config = dict(
    num_hidden_layers=19,
    hidden_size=128,
    num_attention_heads=2,
    num_key_value_heads=2,
    head_dim=64,
    intermediate_size=512,
    vocab_size=1208,
    hidden_act='gelu',
    norm='layernorm',
    norm_place='pre',
    norm_eps=1e-05,
    positions='alibi',
    qk_norm=True,
    attn_scale=0.125,
    bias='all',
    tie_word_embeddings=True,
    parallel_block=False,
    init='orth',
    init_std_qkv=0.0712,
    init_std_o=0.0115,
    init_std_up=0.0712,
    init_std_down=0.00577,
    optimizer='soap_variant',
    learning_rate=0.00501,
    lr_mult_o=1.55,
    beta1=0.95,
    beta2=0.98,
    lr_head=0.00876,
    warmup_steps=82,
    schedule='wsd',
    decay_fraction=0.625,
    decay_shape='linear',
    final_lr_fraction=0.0,
    batch_tokens=16384,
    max_seq_len=1024,
    doc_mask=False,
    train_tokens=108800000,
    max_steps=6641,
    dataset='wikipedia_en',
)
Each number is 128 + 24 x the weight over its row's rms, rounded and kept within 0 to 255. Layers, rows and columns count from 0. Numbers have three digits each. The size before them is the row's rms in percent of the matrix's.

# up: layer 9 MLP up, 512x128, rms 0.253, rows 108-160, columns 0-127
# down: layer 9 MLP down (transposed), 512x128, rms 0.261, rows 108-159, columns 0-127
up108 101:146118112117125135134125109105145111106125063118129134107159091149149122133124176161146143171167149101114154116130124087141150095119142167139118095109135157100118064152115129170110125127129137146102098126125135135157093190155153124132121143137147108117105165135161134164101130117134108135130114103150135123125075134133099115112128148111114172082067099090097162159117131114135118161111
down108 087:149078134103150126160174117128144106123165131120121150125130101108119132146179116133131103102147129136136110108142145122128104109088109139153125124090129104135097123125134170120085118089120149126116161091087096105145132150124127148116132079121057146117142089099121118121151123170136173143194151113125128104124160095077113095129165146105151143131112126081087124118129136130111158112152
up109 103:133147126115135145128165162094106123131155104143174094167131117105151093124099141106109112119132126166123080150129105130183118136103125147114123110128137130119132141083089131100123148114139151138070135122163101122137103101096114162134064172146134125135138168125113102125152155114101140093101083135068156133148119133149104123131100140171117113145138151110148096180135160106165137129126
down109 103:128128126122086107113190132139114108134124116107125128078094098136098123139150129127126125149103132181131098128148158130120091131135137130124130148096129123130157142149123160115146125129142144110053146151132107136153154099118101102162127115122157081136146109135095131167129138115103168132099122172129140066139120137102157121184125143132128146105105194127181136138091163082150141121120
up110 098:128112129124140133100166132135138152148146087133163129096097149120128144136115096087126114185121130107115113115104144178152151152129129096150130111144159166180153136119136113160115136095096149111126082084131116155135104163135108109182139139106126132126142162122081113142162131113088154173139112130106099109111153155142136153099107086144172114140119069100123152084127115122150150128131
down110 098:129106097159083146120159157164094104145083092172118119101095126103086101159145120125138140119138103110115132110130098130140091105174176130130098140127153135141115111118150123131107138116148150114127100147118169151153122120068112162121156114129127115113167145125071110168157130114130119105160151140141123164111114078126131126122104088142107142143153124196109159146151129115112119103154
up111 088:091156103119086171200125103140085168139105118097117152124130115102118117118151127125137130110135157134099126136114169142134109108153152108115114104111159175097114111119146115156126147112123133135104111127138125092179140139132082147172100140123160133130153124129139147068098163112116151128107134165126138150131113098123092153130160157131101126110189128114140086145151144178099128157112
down111 094:096106154131104157103132117160100125118108117146133128159128161128083087104140122131086135131146135111161165098152115153129112096167165138111131123123127111098148078122094074114139110179108109117096130152050136132112131166107154105114098121122161104095098117125124148113168090111167114124109128118113089135107155105121147146146119140145153139141147157137157083143132131109146171102119
up112 096:141161113091105124162120137091128125129114103095124122144119133105110156139171112147059108129157126094110158135158119122152115108132150121138114122148183151082121124117110148125125141139150122152140124130087134110169118144113179135141099139134134087123092098133129117134098111166084146149111124099064116101145113167127123150120170163131138070140118114186170147138110159114147107126117
down112 103:159140103159108105135143119122112135115104116166124107166102128134141102116146133108109104120146107128111136141162122169161143132115147110084117118125104168118110135123156116117137082135114135151123141144143109122115150131077166148151147115103177193116128103133162073100117125104121123095122092124096144152168121176134097148112127160067077104134163146083115160134122090119162124134134
up113 090:136120152100160132134131174135138113115118152158154144100152132130119133107092140125150163206135151101133105131114126109125151098148151090121100116166136073146149143143103166139077126106156129125111114181114116147138100087166157132122101126089163151140139108110119122116126097057152124124123120121118105175141092173151148103128130154142131101113139108136101165124105109141152119135154
down113 091:159157116131092149141153105116125106125130139138121194115143119139125128138165137123162139126141099143129117135146107125120190143137120118186165124163091170094105111097130108128122105094111155136105153093130129091106157151152166140086103143116096158125094121141099156110101127112134165113078132109150121148111162076143152104187126096130121108138124139108071137110120148139105134118115
up114 098:131102146132106152115086115191124099133080133138132094133117151123128171160129134099122111136149129125124135107154117125122107137148131129181138113139148131071130159214167126118164109095123150105120113151124091124121145117105141066159159126139119186113156110135096130165110133149122094095156127110159144122141111097114122158122155102110162077136148131149115143137104101133125126139139
down114 090:109110116127178158149100147078112130154156085123105150135121101141113157128165142139101106124162105121108070172113092123143131126113142113093116153118115107110111086132088132122101165118123125118129093173142155119164144140156113161177119131144137110156104173134099112121164151121132145099125098139160145082101127148151157162110145117181126133127128157099137093101162156101132138135128
up115 102:152105138159130107142131127150110130070122121097127163097168081137139100126117115103124101127148130144160152107116097069095104128144152101096140151098154130153154149104161065152136129099145108117108143169145108148157123084133128136135136130173109124142149118115179142143164140107121150130108168120125099146136158105125105136121125152122174142161116159144132127148178087116122118107081
down115 103:145096134126111153133152109131105157054164098157141153163125127080109110142116091123145158132098128092112110134173129121155129141106144123127105125133141162128147107113151185136138108128117168115134110109153162156115125122122173121105184093107101129136138158142131112143125118166166134096147156124117190098133097135123092142103136133106089088141176105104139127099124117153159126134147
up116 106:112140084126117142115145098086128150077153147120148096124134147100130137124131112116113131143101158133156123164097114141126129110170135157178122160132149083165120106118102155120137143165102113135135124130104110098117111105133187190142114150110084139101122140170146079148101128089134147100152117116108083113161126122149142128105130122139113152150120115146074142119096140179140144172105
down116 102:139131128124114111124123114130119109102147095120100141119150159122138089137122109154108117102156108110171138122190114088120134112129150124141133110110150142139132067079120100088138118085109117185106136092125119101163120112140111123104133108100114146130123135158153157130136133147102150101151158131134092137147138113126177112093148152120162126164097045122121122096199112146112120129144
up117 111:138127133102111110121115123149135117104086141119138137109093148129142141108117202131122111075114121149144122115125155128120131133096082169111132085109131143160113165115140152119096093119120093180124112110123125070159154110167113136128102126124081145101124147197091124123136138108143132109136080133110114126105156107173169154129113169144104141123119166145125111084113142149156105141126
down117 101:126152145134106147117121113128154180139176141164105143133139127139096149129151142116172135111088104152104116178172113087146104122109135170118126137142136121137164143134187116170122148147153156106091138104128138114131116162163112160115097156142121094087171100125149141108138108146107132149128138105157102198140108137110103108114119109133127136164159114084140156090160149143109141122121
up118 102:108170146125184145128098116124102111132120144120183103144153151134141152108148110137105152142161147129093125118143130173188103141145172133130128133144133085114160114116109096121170129125094123078149133129165126145155107145132098121142154096101126121123179141134085137125149134101110135133133110112114097153127153133118084100082123091111092104128101103097172130092103159145091139112101
down118 105:155113128158143116092162109113110123133145137150122082119098097124112085162063091146106110150111100105128119108115139112126138125095130138132120119172132139108135128137132138122108117117132185124148125146180200126114131116101106156104096152082141109135134125126144141138132109139133159157184118152101101100168161114122133147184114105138144131084111111148160177106090103127105114131129
up119 104:129117150126097122107111174113129088131109120118121145163139151068147174151130167142077125114111116085113096142140121146118115147113158129123108092095122178129176121134170161131127150117132139106123109157174107131128107156113074137146101121130151139093109156161108123131121108156186136137112095148092121090122169073145114101142117128146141091111124128107127152126167153109111114130135
down119 097:110148125174154049115136162151135115155153145143120163127105113097106164108119093105124141122065137132141141136105117101150126172082178137120122165157104103133141120112180155104169130135125145092128152106140102150152137143143109122147137152153112168109127098175144139176114142147165147137119113129105103103126129104151121127130140134121112111109104121118164107150103167170138136147113
up120 102:163144119136140116107109076128113140138144088151132131081146149144177126143147135136136189124152130124126141170137128113122125081142119098138180120144093138138120086141116091135124087093105098136143133142144156117116135113101150161153125117109108112142121114150184122154147126087139132121142127137123133091152167089130056143119102169105153134160104134146134133119091101100091078120114
down120 099:121077152134141127112156141109134110126089171143130124143098126096077148078135136107131098138118127101129132144116130068143117148108134112109116076138157138088116161125104158115090172106155122133105104120149127130185124119127117113139136104124137165148124108122154161172121129155162119169092146146088157090105100169128109117101178112152101132107123155128122118161153127165130145143159
up121 113:100121144110105138146126158107084085116112137106120162136133179156148166110125118147155142114127169121090119124091083106095119118152151133138126167125135162097110137129140097137128060134170101111133124162149112152148142097090145123140116124135109117145157155155102111152125177157125108117119110123100104103139139161160144116109155089108180104170064114117130126126143118123113149161115
down121 113:105152072168132128106148158108149125150119119106122112127094161132112168096127133126139133144089149142115158112103135117153105107115099125126126152190141104116144139123127155162137125079099115120123108128105165103154136087122147106142143164150115129136142144168132137162117128115120183181109150164187111120105092183140084106144154097143152144112104127161173111121130156128123110121134
up122 103:077116155120105131100143129138142136144129144155130133164106124135144122130130142131141156130118175140060166101145122142173090122129098117137110112109112161084097164115121108147173111102143168120128170183124112103139132132142127145130110130121149133127131108097103138098127154167125116097148109110105125118118081149129134136097053074120142118110101137128137130194166129133113124172127
down122 116:185130117174095174126142162130142128113105116130113097144134073129150173122147138124125119147152142129131146129149168127127108175159108134161140133120125169060090133120134134145135132138152124110139138141168131094154118140149125153089149182118079110127161166100146113150140065154106189115104129109141124140167103139115130146155092104123155135120128133086139107125119134118125138132140
up123 095:146134092121102146066160165133108096141172128113113085162153146137154151108106122122153123158181156134129147112111127136133116139117114140179165106055143122127116094151110148110142117097107145111130131104100140149118147119116112151173151126120128144114154114120104095172109164161137091119108122129134137158139147126131125094140079134089127096151117139136133143149170174165150115141091
down123 095:089119101117125135136108097075131120130063150124104162111085105119117174111134146099113158119123135168124129151130137106162112106130119115103150122136146131096107155129089113059086144116102130174103115073148129114088182143124130157130148124154155118140130087147145126086113129115111122103162107162142124100115131135159123121104157108134125143139145144142140084116100160104090157139135
up124 123:137126128100089115150135141153124129066091144134149097148152130171152132121164078112141093104173124146108127123127141116133122136131142150163145141128130122108177093120171110166151161115122117177125143177092091131144128139106154123174128133162120127040108114159156130106129145119164150097098169097119143159157112139134107150134143112130130113136154126093137108129151107144106124123133
down124 101:148137148134104094132126115146121201100096162098125142121146173161155083151114055137144126101133102150150146148132128134159137168098143071151102137118102104124093149108177149143142145128124147107140171116104129143143100146100146098099148139144108137086107126123120164138124137124146125115153111163108114112096131115109105118135129099100118112108155139085129111108174153129173134121155
up125 106:149129199122112143125107095102139078150125114133132119144153109129104136151169144149155107119165159134093099105129111114105171068142154129119128151083132131086111158073113097139134121096109148161149132112148111103171086176121138114112095137120104126111105116110115132146155132154133141129158145132139146095112118127141169081117128149158130086168159151143172114116118130137118121108146
down125 102:114183130152122111088159162131156119179124120137092140113154149118142079117089128151094114128116132114101170120092099124148136157092068150126137166141078129149126145163103110098094131115113144129143122111136163183108098129141132121152125107136164093130079100140162095173146134130146104143152135142108138117127090144115143115143136137143121134105110104133154140163101160121134113086157
up126 092:112148104086091116125110105155102143158116106106123117134101150183138101082088114084138128138134109129155125151129140156097131146110082115098136153103160123111170132109127146119161168100144110151146117098148122111131161136113148125140138108142159147164119137120157145154169163111145134119146152137101129142108137102117115085122120141128120139106155126127074100131128192155147126200081
down126 101:124115131137148076100131103190119095118133148120140127107153162112098103134153134152131162163144153118126133148162106155157119123119113129157119173122117079126136130140144134106117075083157106133101144133032113093126161145114130120108134164131150118136116126161122147147109097106128107119125112087118110148134134116101138093146161144128142112180110118131145122188121103129101133083123
up127 096:161084159141137107126112112090134121129088136119144077095106152094099115108124139116195145143149109130137117074088141122112123158147138088126135141133126122146112102100171123122149162108149141118127121100117142172167088100117134130127126122106110138160134157173136139137112109132119145169112137117080131085123157139085157128111120146184092130148095133117119156127152152152078133149158
down127 102:135106153144122148123143078145130153119150093117145097135148113176109135144113106143135164165098163133143110159178122141123150122129117134103093132179109093141121151168122132143104117157156137137075146176081100080125152110115157119137126163144123129149143125117149145078141098115168121120124075138123113144112144083129125190101164106122169135143159121143101157125149124149129116124134
up128 103:119127124133120123121142149137116114112143139112161128138155129125154163128173093134059144144153157129140158092129159104101077121085139161117152118145159117139101158127127138184132156136156135114116138137124120059159104123126111149137198147096144103134156111145090158135121120096125152122128149096095100152102115112111101136093095058126123089105138104124129152126146150115140115143135
down128 105:171118121102135152144100124150101139119141124168173133161167151115108106090112130135146176149130133091110090117161134089094117145161109120137116099113146111158114129120082097078180142138115129123122122124080143175098112138130136096100182121154144130147149137148107109145184099147155124102141117128100129157126089141120103105085121151113107159111110097120095114092132119145105135117116
up129 096:130131138134088114146121146116106141141106155148132118115134104150134148147134131095113140089151135110110129073150139143103103122147062165126094147159140133150111113162098149133147163152148163102152143123134140137134106097117124143109150089141155108156142110091117092138146124153115175136096114129116147119147140062067142102127165112094105099062105117113128129113117173144086113141156
down129 088:158093093129158125149133126160110151095135151101162158117115131147110146140107108124121099115137133088158105146185147125104115121068138117119115119161110146133112107068165133097149136097122103105128095120126123149112151131086173132149118145161100147144150106175155130161122154108147109095127148109158154122169103138050162146132127151136129116132117110107139125165108109161153125141110
up130 100:113121111128118146147110123120115126103169102133125116163170142104139090108146177151136143140162143149162175076098141150168135138125079143121134097123091103190109157117124088136126140103153127145107119086142089142079123121163163116145127120132138175112122127118132104167127139103156169083157141129132110108143133134123124123128113173123066108091147122114108150140121108142097152148127
down130 101:115127157123191101176146131126108127126127163149131165113111150156117153110129189117160106113126121077108108093123139166131122187067136100144097138120135079114165160125145119130188121128127113131134141163133154122157149123148097128158176161107140121118133130134136096100128125120083153140137138149119104124120145092137160150155126154113121103133143154114120115144112131127177121166161
up131 092:116149102120154123043116153163094148128125141114124109149144148121103142156133132131117115115133104126115095130096073162110107168159119134150142100123131119105113110163144118158124131129128136104125163188105105068108140155114140109177104108129116166139088118163159161157113126120154166135128070153136121094090123156149113116121111129121128145131108096078113135126093151132121139157132
down131 098:106120095115116126128178108143100145097124088111109153168118082131125097132140147097079116145130151156177111126155118095158110105089112124162105148161116094147119124136125118117102127115139160089140122121119131171154135192128127140100101142117143125138091131119150144129077143161144103166145114090152141139130107133155176157152147132136105168102128151164115137141187116127133157147102
up132 104:148123135160078119108111145127130133143087069154118170155144142087170110099149136088169141119146118079122106120141120092134093131146098093132182134123110145117120096161148117123103144091154101139126106116121102134141154147126090162124133170132113095117122114110181127149120105120140176113137079098146138153086151105118117137093126137149112087134100134118159123149127149153110150141152
down132 101:103076108114148107085123149148127145123179168088120147154143151161115112166129090140176127095128138153112148121152122116112126092104170214168140159103125119121148160130112124121160102132126133152087135118103168117144119133138150153095124106112100137150121134117102167162128149125110117118133166168137116155156116106112140166105131148160120182117092118107111107131139138117119133138147
up133 107:132161150174111138078159121145141066111099147106107154116163125148143102118109130106118126143136163104112158114113121102143102101106150125116091111168145146104139115173138126122129117103123160166096104125140126118128120139137100126110140132165127125165193138124096122107134105108146087131157101093084117149155133133114127143111098160136099127124121095145164067090148184128161114145139
down133 102:122135112121142134106144165160108118109159153113124147128167107089188169072134085147071131121092157130126122171123149124105155137134120188153116098121110185170133116136165109093161135098131096125122116108137092099099135128120165135117135126100094110179142132127135102131114128126160137147187122139121072134121128137112113106097133153123124128158153128126095143143130119103134119140122
up134 111:174097099114125105126110164118108131155146123159162146129082098137083108145100133131156104145135134064072147087123148124109140114140154137141122110122110103105122167129102107107122170134098152158144101118155105143151132149103154104131146152151101170115141114112089119123103134154134134109105130085105085141131136136145116136118130147122119096193159109120122146080106170154172141145130
down134 111:111085132100180111104104141124145117140135123124084102100136106122174095162143120166088130129164137113151145144086142093141096105096112107196154128149074142144090130134105100115135157117127143144113123140132109139116134123143148105149132132095117136101115092144117133106118087115099125128088121147104099132131130135114165104097087125106131114095130118196146192127128128165129129098142
up135 098:123092106113129119151124086145171094111116170101172103101139143122102174112119148161088069123125150128106120081129109119100162158134140117111119120111120141158129132144154140082091132132133141147151102171095127191129125150131100116149122141158133162091119130143117093143121142129149095161137154100120111117137128132151150126095153115141157165124082087140147103147121126162138091127085
down135 100:111116132188126084172158138139140135123115126136100105162123144128152118124123103100122107145139084131113178113140125146152136164106132157092146129114152122132139122116109110098121144133106073141133131171165109130138161092131138133145164107160136088139182114137118182138063146112090121128141140124145134117081125046111140106152109141119118156138110123150141143155109099114102135102122
up136 090:113097086129159112134142138106109166108094150079123104076070120182104128137142132132131096152159131146118141149125169146144134121121127122127134118134066133090084125119154121186076131113121141119137134148152083130152135131116145100128111100146159116145166106127104136136088152150115145135134115110137112129134138160129143128064103123177164135136109152145121101109126141111102170115095
down136 092:106111104136155099106152140132161150167109158153083115136082106147140111142112129130092129130087099095133175138113125147146141169111126119104104118084126169125100148130168098136116125085163111104127141103136124141075134139104139133109108117127117113114100099149119141134092147133123111143119099081113138201112090122163157101139110127103105130179150126101112153127160137155129122166088
up137 123:097153145142124146124163143137145140115145099164149124163177168115166121090154095134178149140156102137102125137149133115093134161132125107113114102161083156158137105168121087157127131125154190131122095129099100120110149128162167112142117142111121134100101132146129098120085156084117160137130147099094131110137127132113124158119103118135125152183113106119084138121108091113098115152094
down137 111:096108115142126157161092139104132110104102114147084126158123161160138098135179106100167126099138142113162115167138139154135122142163110148139105116089132150117138137129136082116077110141116100152089171139138106101108115109143125133058083124124133142144151103112140131141127110127117115129150142165123094115107145067127105124110115132127095142151151137138133090147154176085108169114156
up138 098:099165113122176106083126110116151151106114164096143095126146135158129093149166123151131136150129126081135108142116125148132166163148092149113139181106092103109123093142104172132131118116127137102160171081122105117131122150145117139138110066149144144127156110123121140105154118129141135154114074171119106140100125127116129150112112117183145129145107114146124117112173110142094128185157
down138 110:115099126136152124121087127080137139120147102138085122146139147135138136217122134177125104125133085126130144101139104111114148124087140089122111125158113139102128173082163145186114123119112122117120081112098141141105120159132091143139156140133143108121118088138161105116093165120106107141120163114121090115143147159126115119127136130188112137172100114097169116134139110150135157134114
up139 102:152069130107132133101111112139150123105122116149094124132127139140123128120111119108145085148139105119137135130150113158102155161164127106167108108121125081115150114142127162181149129113161161094170096125138147113110147111135113122134170139102147117108129140120151112174159158099119109125104164116104155110107128106154157134116116094134128208077182117151163082154121118096133153123149
down139 101:131106098148157057125105129157137127137112104086123138102114073128170132108118158130110146136091130146093141144104147117137169095147118176157159141103120120123099117157113111094110138125151138148146112146100097122148113111137091125149097191196108128131136124135158168123085112149126093153135152162116100112130155143114134132148140130150175116139106172091126136139106122134093131145133
up140 098:154136143100174126135140085133143142135116168132120107123110110107159129137137120096118130139139097129108195138120157117126082107142097122109123131119108081144119131179119143108099159102172123120112103183139134157133147103106123121151119181116161112152151107144134125143119116110138139150106115106138102132190093147141114149115114072137124119042109141147171130122110124117135121084147
down140 093:143083123148151112090145126146096109085132136136119127150112133075129119147145096132158139100123155132141120154123119159125097167125088156122168114142130148112149130107090085160120114163151097148171106110076138125119113165139145128115108096140083127144119130180109118127102144137115113089152159147112097156155125087113165097116122178131113152183091111103106099135117129130098140103124
up141 094:110148137138149159117139134141106142107124143189136123117127154172135122048095150133115093126175116134132110115078103103112106126120131160120148107119110134092091140137111104133131143115147114116182155096128130088168138178114162143135107134128143151102093101131142130125071129111139124085148130099129154180141103130123140110100147123117103085159145156124169132124159150152095107126122
down141 091:123098125111129125124079126140127104134139152097100136123149117128170110122126047135106114161096158111163141121139165114094130106156105137080143133139081144148153140125106150087098151140123129151133057125140118160142143121125126131119127131116134117097147134142080068152121139101135141115107073141166082119113115152137123121115098138114135143126152112129084117159097141130163172090118
up142 097:163119151108105134122118127173140115170121097123149146084144130128138128117154158131115142138093120093077091123140122159139134082136155133094186110148165095147129117101146142124130126131128097175113103099109108177149119150162108097136145126096132141160114137126145141142128140113173110153060135102142144151156172105102126092151125110091161136154150111113146110104103093161141119155140
down142 097:120108115083167142077186121143141130128121114158082165151160134160110160107134096101135146096095133133153098119127115131149120083121162099179149120132164110124166080151122170125109155120128090128132160105164130150113164161124143091123146129135142126134118132078147125142137139169148162138144166082119133090179111137133151118113123120100111092112153128131130133144149138115155148113138
up143 085:104101112157145133125144145120091163161081115077134118098086160127113125113122097123148146140133114129161141126120160131164142129161113103140104149093133090170119135152113167134111144102137089139123081145125110136125137118143137106042169156106094131125144150108149160132123104086115127119119096114131169131112137133182136121100136140146135149119125111156165120122124101115158150181172
down143 089:110139134151157139082133139106143124134163129136110103119122135117127116125134133139161108124131148135164104149149128119136169146134156127129125080119160167152140107114103069147128138101097120152181176106121103123118165155112146147115118116152164177119126097123150144135111114159134082103156168097139165190177164129098094097081136115176139150133130153137129121119135126114123097125083
up144 099:128133103080120111118081148144165129128137151139137120130124123072107121101118103171135193122166089142127138123109176111132068139118140093180150118111122153163154178136121133136167107122133158104159121099132151114173120135177102125167105127109120095133105094120142105134099129139103135109130149133129107145171124146122119111142146091128166102114117162162131122142144155134123157162113
down144 091:077072141165118136124104125134182162137126115146123123143110131101124082150143083146121146107152106139143113111141185148108152142132115125104130119137098118106144064119115130104147123125116097101159127108082116149093158123173115181122154147166153122136118126149154066116115115127139166122136143127127095135090154130136135140142126147080102147091154128159146118159159107119118128136088
up145 104:133130112133102136102122114126143146153097132136124090140108159114182108107155110133153125139109142123135118126118147099116149142123076132123105148130132123132141160151123150122125094147136106136161074188115126141070119123162143187132116147110167122109069114096195126132164128080144102170161123123186156131145127119132131126098131106105147086109128110119154089145130101149128111151148
down145 106:167118072123124084117139146120126132150126153143153129090130119134086140130149071082114117089138133114119145135129128129126170133128129119127160138131111167118152108082129154152153144143145087118100083116157158142131152164133140083135113141138129134095066107148112123128125100104109133161139078098086114131102140100097119155116117181112105099124116081134130076150132101151127105101115
up146 100:153135118120094150126114136155129160140102138156141133150114086105141074136095161119152097101184150127118154105101137088137145133125172142117124109172110066115165126103163092106118138087123139162114097134157152144172112116100147133150130139160168148132133157150139099143151122154098116134109170105108121127117123136171119115131114077150117140164113149093132148080105148106128121106133
down146 106:118124116131184127143126121139114175142114134140124139124127157130082138128147136103146178161100130134131099107104147127079128127110108139102129136149134111120123122128093101100088143186127157146152138159130126114145108135063109113140078095128149143129114105141144071111070112173144105140114100076135158148122132152123165148125078146151133100149115144122156147148157112142164120086137
up147 098:093111153093141109104122122109103162147123141119118146081120097100138158087155127146123127096114156144114123133134119120148110132139117146136134098157139159125129086192132115145115170143131128168163111147162142131091124134118110167157128165158142164105123112118128121187088121131140136097148115147127145137076134094081095160103130107159082155146144113127125154169144117132072090135144
down147 100:142170132134097114124141103146171113101088138081129156102165130104129154131092081105113123149111079135139107091193115117137132130135134128126135136129114148089134166143095103103131105123059102116095139100119122150144094105133119130105144122103136079136118157146097110117142118097148110104145148138118162160170126129084151137156132128076121110126138096120181136156148112128122093138129
up148 095:139148102090123089101128131156124158117127122150126148143177127123115105116119150179143165139120105087113152142110081151110151101176093103131082116106113135107110134156154199110143130143115102114127124125141130112148120113111123116111104127118112118138133087193135122131102112159160150137151097075143172119144137131158130112137161148123125120059128156125126138141139148158164094155097
down148 103:100159128137143120119140161101156155079137202131119147148173159134155142160145081143122130114145134064122148131099149120136113104156149146169158123134128163087146162159107135123162123114119129105118146143111104108129124114137121126148154095099149147133110124142134141158108127108124172094112126070109135136118095149097142132118109159129082148127113113109211139146146146138122143139148
up149 090:113144094156056150139134123134125135124098136118145110139148158115110097123113119122154095155123108189127142116123136173136130119126103101123109175084121133094165125163144180125105137081099137149106135138148109124130130110081142096156111147186116132093122107115108126134139110133136183144106102151088085106171120102102137109134157106098109145144162124132111151121125094171130130124132
down149 096:064116094113141144140125154104115138184131108099136145109139141149130115123124082051135183111105096173114125142050135121136177112116121134141152137141143119124137083128100138137084117117139108105107120143135180165122131125112150152130119135121139077155132101165131126133106103138094151170076154108127140097132129125114122102141133091135138139128164150134145140119123103135137145136140
up150 096:149084158132098138064132132149129187131136108111160106118151165175109088132162094121106130107134100122155158111148182110124122157125150134081140105144121124142148122111093131151121147110102150161129171154135097094107115143149137089117164092120100130123138151114136123166122126119118106136149124123120130164090195101109138109127122154168115145127101120151132164104134133126097133087108
down150 092:092148153116140122118132165110120113119163094128148158126136131110145117113110190100120136158089101129130158135058086100109122147128109109084117162167137122157104108150118184136135160148132138108133070142096093128128132119135116147153139143129141115159157130161179101088133091174180123108107125136123149129137136111135127147166128127138134094100138132163100135116137111137185134122115
up151 111:114148166133152153125111108110144158142114163087150123130161115119124130113122120122135123103087129137153155102119167148159127139128089100109125140173138138126105133103116122122137120144105138122141118121125083140129109126138153128171155121108096164104071122110128160145132169114110106139145117087139141131141137131114130137114201153176105137150096085096151080047106114167171118133111
down151 092:098107140156134104103135148164163102162141145136146141106129143140093131073145121115094163143127115097078125144144112110114150119131135128133127123134115163126101130094114112104112125164125121145144165182150110124117126128179124133150150142111112126114134127133133074148131092154098153116105143134082170160093108145115119148122159102200133091113133123088213130101135126147127106133117
up152 086:142152142122175154159128135165099138136119087143145095160149142120117145115076115104151107152107144138144125176128131130108095150142095078141113141133102102121143129133149200128105146128181101119150080087142126137155157168094129137149127123134160145141125111134128154151181150110146155155137145128127079118118102119104140134072105139163158114126122132150082117118108141132101136094108
down152 088:113132137128147120121122175146119133134095123086101102083140128120166136166139131134134126105132110135121121138099082139189108148123131143116127169122108155139117130140065109119141138091078168137088154116156112110119168105128122162106137097150119105109106166115103142132135091100124102147094152123134130111131160182064113122127112162117117100146116106110163133115137109087082142093104
up153 093:149158101123151100116121168122112099145117123137111085117139156106106090132139131177163134122157139109178128150143143105099123114178125100124093131119147113110118124081129157137120078123132130101073125101149108147158114130075171078149128172106124093116137092124145144121128136106171130140114108165153152093146128104134136106122150139140130100166122148115169092089126119109108133161157
down153 098:140149161120122167169095102065119140152154141088110105120113083161159109084122143131114146156130132134148135156130125141124103131101142073145134144130127131133123174132124178124137106126108158120080110140127141120114134133135101107127189145091127157149113137123149125106179126112083132168119164138155122124149093152122141154101139144148151130128098109159190172143097120131119087132119
up154 107:129144091110124140093109122140105125121163157118162181127150096114137141104104116137125112126137155132119178103162104125091136094118106163100099127098151119128150091108123121130150146134163186152131082149153128128123102111132152142145147097112116133119143129142127134139070127125115113082102128170116119127113164190116096136145161125107161157157147163118070135117165162119169108145125
down154 107:102095117086142128119130143098158134157115175097147143128139156146098125141134127182139126118147101122110141129162110118196140139115136127124126096165121102123132166123116153123154155125163109140151099125049070138150149090106165127120134114132125130107097162120131133154206134135105090131140140146132095138119135156087168133120108106134142148143105112092087149145137144128114104120125
up155 097:175132141142115135092107120126130125112123117156114151116109169125123119156172111162103086071113093111108135164123149104105111145115124098114083113113132137120138159177175151142139104143131155139112141172107110123115101145092120103168110167119135093161118166129112107120140156084099129118132117124152138135143082138136133137147158196176157125188121146162130119125115135095126137122129
down155 088:113132115129142161171121104170133100148116089103135145092120137156139167147114126172109178157158103121134069091112106120135143142106092115098137156146102131108134100118131089124150155129112149094142085127121144142099129122132179125147156154132105118134100169143123138191162112103121097100114129097141117117149107128144127133164164101139128166086119100122150147110084130179140139129110
up156 092:153141162130115115120131121190116105178128129139140129091173118108088124114165109123103128131110076155111124148122113152135116072103123158134153103123125138114140141138123159144120149149140150143137135141115141122107098128102096107115112122167131146129137148155102092109139157112135109137116136179110119122126134112210127098134065122135151153176103131100143129094180109091113130168158
down156 085:085104134118114128119130141109125150137105161089114124112126174127140157112119077055129100131129136103138163134114127109115139113143130109109162152129106149167142081148152130153158098136142138145125112125143130131126136151104117138123167068107136119071110102115098119170106134151078152134147147129096166162113104123111168160123182123148101111105174126140118128120125100182127147096139
up157 101:112109136112123121112156142143144120138089154174101106152116161119155127139110109102152141133142148110143152136128126127151155131150104103110095126114178121107154130108138150113142125141137134117115115084093129133102113138131116129112162168168102184168138085100117133131102172075176101168149087117087104144143141088126156115108111112150164144129135175069127169101157139138159128117125
down157 103:184113141109114112125124105125144144121118136135117142117154098156124126157126082121142148150102079099143142121112157146131124132104179063109155090132119140073098121135128136146120107145132095135136126154129156107145134115143086129163139077121165089109106134092140127127136096135142132158092164098095116159154105192119152165144101122156127128086126112116157126160134115174109164128121
up158 092:139121111087172169127129108171153135125157143100102132113153139124128158091133151159145119097176168111148130131137115131134133081151149115119122112125097152136116112131124141132131134110129104103095150127163140117151119136154149164084068096101170102156116136091128131113191099117127121155145140122131147136083163108126128094087128161133124117145124135047156097131099140113116137156136
down158 087:099079134138111139117138137150125118106112109123130139112121105153114092108122141124159171127132151184110088107098113167096145138120143170139094168105159101105146109164132089109089113158111120156163144143144131150132114115141179121106136125089089080097160119168151107111107161136138119130116089109094167103136146114107133100130132134123098145146161125131109133128088094103073150124152
up159 100:108123124163169161123115129157078107149100152078104108143132092125158104117127149163109120115146140154181127109094077107152132106147112101117169131117171143124120094094118142145138098104146093144123145148111155115140159100156096168137113117097112158127094152160171118160121121139129143184085132126120132134130123105122113104141149176107093140133102137100096094141117143113132138089128
down159 100:113100122142197160132132091138144119151071147156124099099135148125094143117138114149096111153117076103160147154098167166082124088085141126111128143133101153153109147109132156113109132148105126151139079080146140134108124135123148124101117123122131137123151112102169132088096111124122124110156115123110130099098169081140137099161116125108111102140114109145101088104134122117075111128158
up160 098:140134127108121103153145123146133116102106134144103150136141113098115076083122133103136102168139165107134183095145074117163156104129174145119167099112176126066119129133152135113119149140121100130134132134113127145127131153116090147156159128114097107113139102111142110161122124144139105147103107128136093133121133123067123132115089144161164163116117126094134111124161097143106087122197